python train.py --num_hidden_layers=14 --num_attention_heads=2 --norm_eps=1e-06 --bias="none" --init_std_o=0.0 --init_std_up=0.0692 --warmup_steps=200 --decay_fraction=0.894
Each number is 500 + 50 x the weight over its row's rms, rounded and kept within 0 to 999. Layers, rows and columns count from 0. Numbers have three digits each. The size before them is the row's rms in percent of the matrix's.

# layer 5 attention value, 128x128, rms 0.236, rows 57-63, columns 0-127
102:422460519470554400588447433543429462527469566470537506485491538470523542439513517481503500480477413486624421533548471464432479496462556533537494484479476513445497493453402519558479544519423537471446581580482508453486593389542464477457483452379491528459457393515598536503477510506579479515566358543429531429510495475519414568443539569540533474512485502521564516508520509527531399496495
111:415495495492574445533370428541537459555536584539645497442516508457484444497566517516446502493539526501489436514516429514557572506478523512429526513425543525461512516539518610491492420448433556533487510512423485517426472571454447440522500508520424481448468479605601597463542455522463571537527482558398454453494517519442545485423485472516534377522504486519531596507476516515470402547509
092:485501610557499460455499620396482425495439443540400436511508490480474476537526507469509518493424589587471538512529456583546557543553492471463476500475496511535548465648465536450492433543556468471501517509571505461561532490494492574461477520429513484495533474402478425472433524457508485474556335495559491550487511453422417451388498472585475464486491401471472528554500513449564470504520
099:498500588514532464591486466496531581502588532491554397458489481510565465531525515505497499516518417468506506513572606446460485569471458561423607479565474590456526488572488582519535531496481490441519524465381439464576410509498452501512437557521458469524555425408486497415525456599485509549509475411422547497435539407512428540485543434544489571432544526450531478550521438493489422461456
107:571564470477473451482550554542497425410440551478432418512441444398559518545588468502508552463534580550466537567548510576445549481450518604519565436585510469486449517600494496499520519460398554439468501486480561490460561485481473522510538489501440472448507474550448490491447488454446477437575481465449550471452625491506503473538476487529437461500609454494458598517394574542438537584479
097:480543382545513515509576518480491536561511535511498410463499453550540404513529486524474489509528437432550511503397510540491500499549543522451512420503530416549461522510442502575491536539541426381537416546514530425490450543604468600506567509569491349547517499461418464506473466501464515419452485493536536531460448629465518519508507525484554463519425399412536478474483538492500541578406
100:509421558380582547503454541421447479426496564503500411483606533484431441553521528409459451553546471482473480480469502558558478571436519440503523541549549536516423500446566539513488549499494534463400485414486562577498530445519455465473574496523567571574456546527534534494443521504518521489477544517537486538478416484485509503551396517495375542450548490473378510516473617454419490541455
# layer 5 attention output (transposed), 128x128, rms 0.203, rows 57-63, columns 0-127
103:522518517540457476595517575466436583524556495444459538539471524540553483529491466458496514547460342515481466594495527547475498533559593472468609472614434494539489561540538573451455438438475532494449461382419513461450499514517472492451556436514463381468523500478593487453496518470423516522461544500607453456518509517542483479474499456580522535594551448524497410451444521517579494421496
113:501554536451503578479538663407486546460482478517377486559479591497391501517482466486546506551531447507509509395486578506536491418493527549540510503521536459537552486535540514488447479548550599431408472428547431523456513427488458591467576489482476443499445470491609477549538466505466551588529468525591463468406437534486542476537558523439572513568494539535456519545472494563541469473435
090:431479438532576362465512527554529519521395482508519542509474545608495456477440466562523562411486422499430533547577521485527551498419494422544390447456441478464528497530501462400514491509434416527526511470449496507504476482488485452549468635564512587527536575494440564490548531549535470503428502594453485357576514497493503565542487464459576458489468500491446399519506478483486508499480
103:516462503536535532517566583470478467484400508453470523530515485498540643478469538454472456489517530457490531485499559472471548499501495412571469631551503495548475491471671470411468576509555500448447424445506529552403554475447427484412530465497502542430438450464506527480522569477506452489475449455506541511601541479549536554481452454519437473503474494493437505512476543637481643475450
107:495562550519580468546489514450534459498433506414519537494532560525401492521549458391533467598478562504517452552467481500481514426505368483478509519475446527570572493479509531473521440496479468461497431379484477423443423510533454503459390519476557517603547504469439458612547527568599511496470472530413578477600471566518542509454605412484486462562551484511549440507527496542500466459516
099:476441495491547495573482425524505403519520511589515462419474484492499538527406419526493451531448560527505505482485564473394399436440568568372560597497525590564517536557508393506525429491480539573522533495495539567447498453451553477491469473504514508547530538471476522481565529535534480607555547524471536498507465474553472340397447459413525534489562486496476542529554533522439442493465
095:488420458587555495500416481486522526484397508406476518536487579478438556533480525454527481459487534557532477576465440513529461476491493575584493547577493471512488556478437463535510447655579597463428535581462513515500477530414481542431527447502555442415513487519581432485528516508531484512566531519436588564457428557445525549499552466411574527426467448469554536527568467552520410534544
# layer 5 attention query, 128x128, rms 0.22, rows 64-82, columns 0-127
077:424630550481492528538515509491518441498471531509545448526559554540546419552420582515483526450430510519488543454514429457507562524480568394533529457439503516553498497486406521462594609489542496512471510509469550535376467572441458521433474534499530498554545488480461583477585537496410436486501465525512466491515505462576525589539521609483493396491412601482514412461538499422432494552510
083:461418474551533439580431486513458515577539552506498454510497560565551503555484583384527455508517530482462463494521440501404459490453481403468482458577505527462445497529496497546479562500507542600505444565504544379403492537526388512467496463517420497499473537512562588532431493550465462387429467585453454552530582544508549421468522496523517484528504478516495577444503418432558610447477
085:508456490490474447494503491493490461552477471376503479516416487538569532587426493543472465506514512545466539587487541487541496446420529639458482430564420421552405503400532495521564536531417478553527552498444536575471570538510551493489473553487509503584561553428522559476465480519505495410561605491435512549531540502568544561502553453463505562528592469497462601481598454447522591479480
094:413549483473573493464569450463423545567535436493506642519505494559447437533461515491402486520604554493568547565402431467479520476506489477488510553533515493423508411480477414556435491573578554468522490480516495450472523524502452462572496502545483457563501396529532495569503409499458449526410484422495466542473439555521446441474473437592427551606453539469475484497459493532586473513427
084:432373512508524471461526523550503503538481540542590470515417548622474488492452466506445504477539519503450512596426461552554561486511518576415487485476476426534562528560516490419519518472429446489534549529510565573488541533415481522586536533513453498543493457508406456508502432583464517489618517592488450489545474510437484396554518478494556490446571480384555449531423500445514417583556
087:538578604487495504539529458461590558566528537559514475501487493471536507491509502461492511414423482501532404465421433533494422525548450433499495522509512479566520526647627570563492499411561485600458525515458445411535565531530432471482513496452504463534425494535405427440545482558481480439555517494482410473608470515521493447545492553498443497524490491413488534526426442549518584425541
089:487525513498484526552556488523494632573497465432491468494510465507512479603554480453516425454479566544538490405491477513482497430595493464519496513466604510531468498513468538510351422535482528543488509433497506416469515385485406484522516521544451580471409527566504542600484552502572515468519480451529535461456425620441504430488482537529485458454570417477437479539495422571567556409509
101:460477486591530516538443552495489507433519501432527518462477508488525460463567488430439450509529592373556463477424491432513431525499478432562528509583586567397507538488430506488344537547513531593435488500506510461429517441519480526538499566608466513565484447404534440580494497553521503438469455573539494515510535500407532506524494543453527556455516487484468625497409452470563540472546
086:619567541498507513545617504509624473487583490489447578519500527467571468449480477516495496482417470445490514528497489517526500515549467480429552485479423526597532507439553530539549631425490509451460509520454527520429435450595563490440502531434591529453535505453494504349467512553463461412610635460470547504499502447550526501449472514536473501456532510524562500516485466491459592468464
108:429565512525501527456463481578518389444562470601551483530479492525465520527410493479492381530496533497527509518493567522558507498456493424587498503507431511571455424565545391544488421518434512468526551442529488498499417459408479486572467414519607381496517496506505504458467462508523524547477466584509555505484440456499560496521429440490482578456494514585645480466616510503461490564489
084:515454404534537542438603461564580498487552464561467527481413548465494415457520615580516505501477467577484497509515557562475505482544493522497504462548523541466490480525510443450523469501490543444549464404456553506423425522504517556458484535456405481523492642432531512400498488507548508475489640435567433535445508415460421464594505592477451608479459453467473535448505465512475534539497
105:479555488451476438475489450504485509598514524492505521572415428539489492522456456470546471474487476550529503477461465413526564619540483354443437539484676463507426458507508452606467601538507495512535485541489553491498549522476574582449479529489496520508592423532511537560563462511490554534414425486439461553521515481528489522537445490527494511532532481610411479460631560522530534473492
103:532649506471497495565517502472536619584515514505623555489475485572559454510491502566522574493469506519452600490556552429545565475411461435499461483575507509542519474446489477597437661527522483466556510536513516488458493537481513482516512501397477599506524435495510443504483516534527497486439427522487441494575448527489519495549484441491434522425454577511523477512506552416373593512467
099:477515491540488597494532450471543437573500516520480525491559464471546594485483450457416483486421560452517502547477407375493547538476533532525385521499516418486503428509437523404542554489571489413493486441507519428511497568465387490478492537533485544536460515496425528483556489568526582498479502542513468436442527560427505461485553513566522507364676462456543489513444533548427511499550
084:511489494623530432512512526560493485512408479551466601439557543447471455360525528495506522440531466574545537478546478500531494452429541527575484444508426476429475517516463518503468506525540541490467428461476488400550437410444397394559523493506454508472384534536371429471488475514530535539445483529512550528523494382509602447457515521419428480417531514515571470543476514548516490474526
096:526575439402478514524512490512422483552527520496548435498463517464497481558520452477511432406420402566456539448455572486615473486564551462583521528606446539538456474533421500586460589524507515447450453435552489445617485513503437485464598481527485485407550492563583522534477431495439530485472545458466499446470435524514502555460536481540472589567469533440475471509441603477481565542441
094:439445491556540500566574496472427559520459520483422549535462461467437466406531469530525555586475549507424499428524472499436436487500529422525505534529624454444535514402441430531538510513450512426546500502416475500575452525669533431506456531537456488554510526571499479419617547423527530533425526412493485414437494515510485450501565605487486501537505424483500483556539513515545484480534
096:464469391507571512517444591543501539655485507527462501497506487429482507470587460494525498471594454558489431543544497469477511409408516439498445439496501513438454541481514461389534501517497471432444423440554459544411463514417442475419446504476491468449528517510598540614535528510556549555525423552537570573427540496500535478446450497469470510429496471572547456433450510587533450491480
090:442507528411568548515550519492506524518531434561455433494479516545511526500479519513504483485475519587524523462449480609487414535465558469555477512471424574467538571440526468490531470539555518526569395449578478385471585411470475520571540579558528627548442494564516547551453484590483453514518486515509575534499497467568489515376507536561453422597527444466421434463486523608477494506518
# layer 5 attention key, 128x128, rms 0.222, rows 64-81, columns 0-127
087:464430524487571451512419526404501449457498418474446427471414528533537532555473536459515463521514500547439456506548574508510485525470493535423474501421442474558499416515567560472479516461501553556524595517477467464499461504508444543507613448455540544498479467607474490595441525507576594529612533580540517458487533523468516465538401436529605521509467529446369444510506502413489589453447
095:568512574498486598548485559468548503473482598490556450501471449552497558530545500558459505431511562552499613527486452589489451514514472505501540532456412591469540540496543560584514510523544512525529536468584485553538483570392500505528428584451506515503541574531486504497581492460538419585579544506546482483432482544518483579476544523531480426585500413450386556560548558479516489583387
084:566482501444501494545487590537458479530554517471610537475545510407481535555449495475475495615570502481553470403462549480486451498537486567517425513445570550414456493512470479523380549509446473413460445493579512529388421495487465442582436484569475405544469451454475484519519523420540470509529434481591546421466580488415497544434522512531404554419527469519438499496548519462490548462448
103:605465497497519484534464521540452516465468567453499431506456538575640555524539537386546583409450536435518420455539487468531512480503503569499549544484463480556475514494507573438520474544480537453495461439377534431351511523424470476464532554512619499402506503504460453470589573513504517530598496525471443447516562494525494507465443494515459544597501478495570501543500451500415455444542
093:629587577428403534592411526475486424445610529516504514466526493412487483549490519521439467519434408518518499445482519513472563460526423464479395518471468562474543530517475496577481480432439511488573504579515546515514465426504533543490482538513452442534480498461630541434441410413509489515449446484402478459514425571538495533432456518515501510483545473484468525492560501464453501634465
096:520452571567480533523512568505437457533562599516522446544517526535403522469511397396377488500512461521543462451509554492467520447470488454440510498505533482392426516464492527508440600453367617554435512426514486505437516475412508501535483488517410599498481500477518533565469518474486523494490528378494462385439577505518505430540588453435497480432483485481471426529486507461519480449477
101:497526597539625466508515492449606526495547472426409519468515584423436493513475579454495573621543454495444516520487498501514515484439559612450530595504485498412529492481501489452515548496542463522515429464561425548523460429550543481520551515545521597500486518461460473493413476521466476411423543475496500529536532439526466504607446489553558461646521550519530515472521558477416548549561
113:525444479526534397524585457484395497472446540521333500524458427584507498532443530479527484546427500472446446444495448456436500478524528597555479523465509456480483396488556469495610499493443497448452469502471534538485581508556419512553454446456463490501554531623387531518539522496508483540569525388457575471525498485574434471471511501426524462534497429528584503525482449600497449533513
103:509500524544459592455507462536478478463456431526663483531458458549521534595528482530513469504574558456450505397492547611537547483489473470500508517394560535389554538489447455415494467541491574499516558507508515388529568512458437544500515444621385570510564452481493506547528449470451441479493481543552509507522480513480480569438371500456531461548526501447423523530400508509497523510463
101:580490475456467495488537489525518525515514476509427521529491549608481390427525483456587528517442483516491459485575462562464513542579557594442576503456563420495533589455532559488502531454515487452430411454431541471454500501579516480432530562529526591559500497574482431498533486541478552469471564416481494522585616432481421485422609537471528555471594609451527464477454523503564472487517
102:521562437498505505492487401500476465574551490623494523511510516631540497545471392450411393405490568544513516421505517484498451467433432490554547514538509545467560490494477502496399429515446510535545485503490561463500505508500382438572482546511487501461517541473549529575528544441507495522529486479502488537502450633465416437505511425577519489497566530469436478500513507423573590385424
098:492510435528486514582596535548413540429556549542539467466460471536603526577506533442512561450489532491514463475493535460452443474573415431454447548518457449527486444488563547508479491528543473466411449410448490534540466630421562489492553481472530486386610499545463504518486555523551494532574532510509462535498528530488417494458572466573573459504518407567471602471490550490416536418436
090:469451453490420476489461576491548565435413576457513621615478524472415418505456490459536471527572469445490490515540463511562489523542453534540458443562557549561462493428446444489502597417493421397478522466432429486399494543441561552471478537436506479520487504561477544517523474496544478500559456492595501408390438502528556486520529472513538496432537498486568458455598461450518582482531
096:519484550477442456522523550509405450489528487589534578607422568643466494473465492434572504539512458548515500488446463599457465488465462548607519422484522435536538508538488512500450529428436528492443501508430492502501450409541472460554495454516502488486530564477523493559559470565493499547419507433436466482565469412489409518568474579430401465580431497457459429545505557551438466417511
085:476457465477529500587467509549538491461538463436482491561498545506500425471526443502463462550549486545529464548472449508442530533448538546422553431538471486471532517515599583506484593331437512501571527498588450500418518433584554600473610585528433481532458552479498617558504607473552517582431546410502554472537519512497508458527529405460505564491473564467513480516438524474517504537528
088:494431424537390527501477501474531530398452448497406599442475481533477441502504477520524454464485563461456504470537405410505485460447480515561496588552533539581573489614489458399516453431447486523546400560457474521424434512567542523458539579515495551494480515445485516593559550570533543505508469492460439481560531480524499532482483542464588401484456422595451457498509507496377513492525
100:498479414508527447593482475635410596512452539499472384458496402456530468568503496460530540540458430509515524530548452532602469496510607540491430521391540551486455463491541468504455502530582580434550438477539493514553466477437549485534551581539509564522523503486473542380560561492528551592545501584455592432484519535480445498489526462428462475539521443557495510474514452480563473445530
089:488563544433527381515476552430496475491509393513466472461531458475477444500519566527531533551488534456577436570497475590457454530470585602522535484488471440608487440400553561531517528482563530499487542421460503555487494494480526564547532549480520425505461521477592558481496495511605413566519486480419526513529523533475546453441550533633458609474438498519511474577621474475555563507495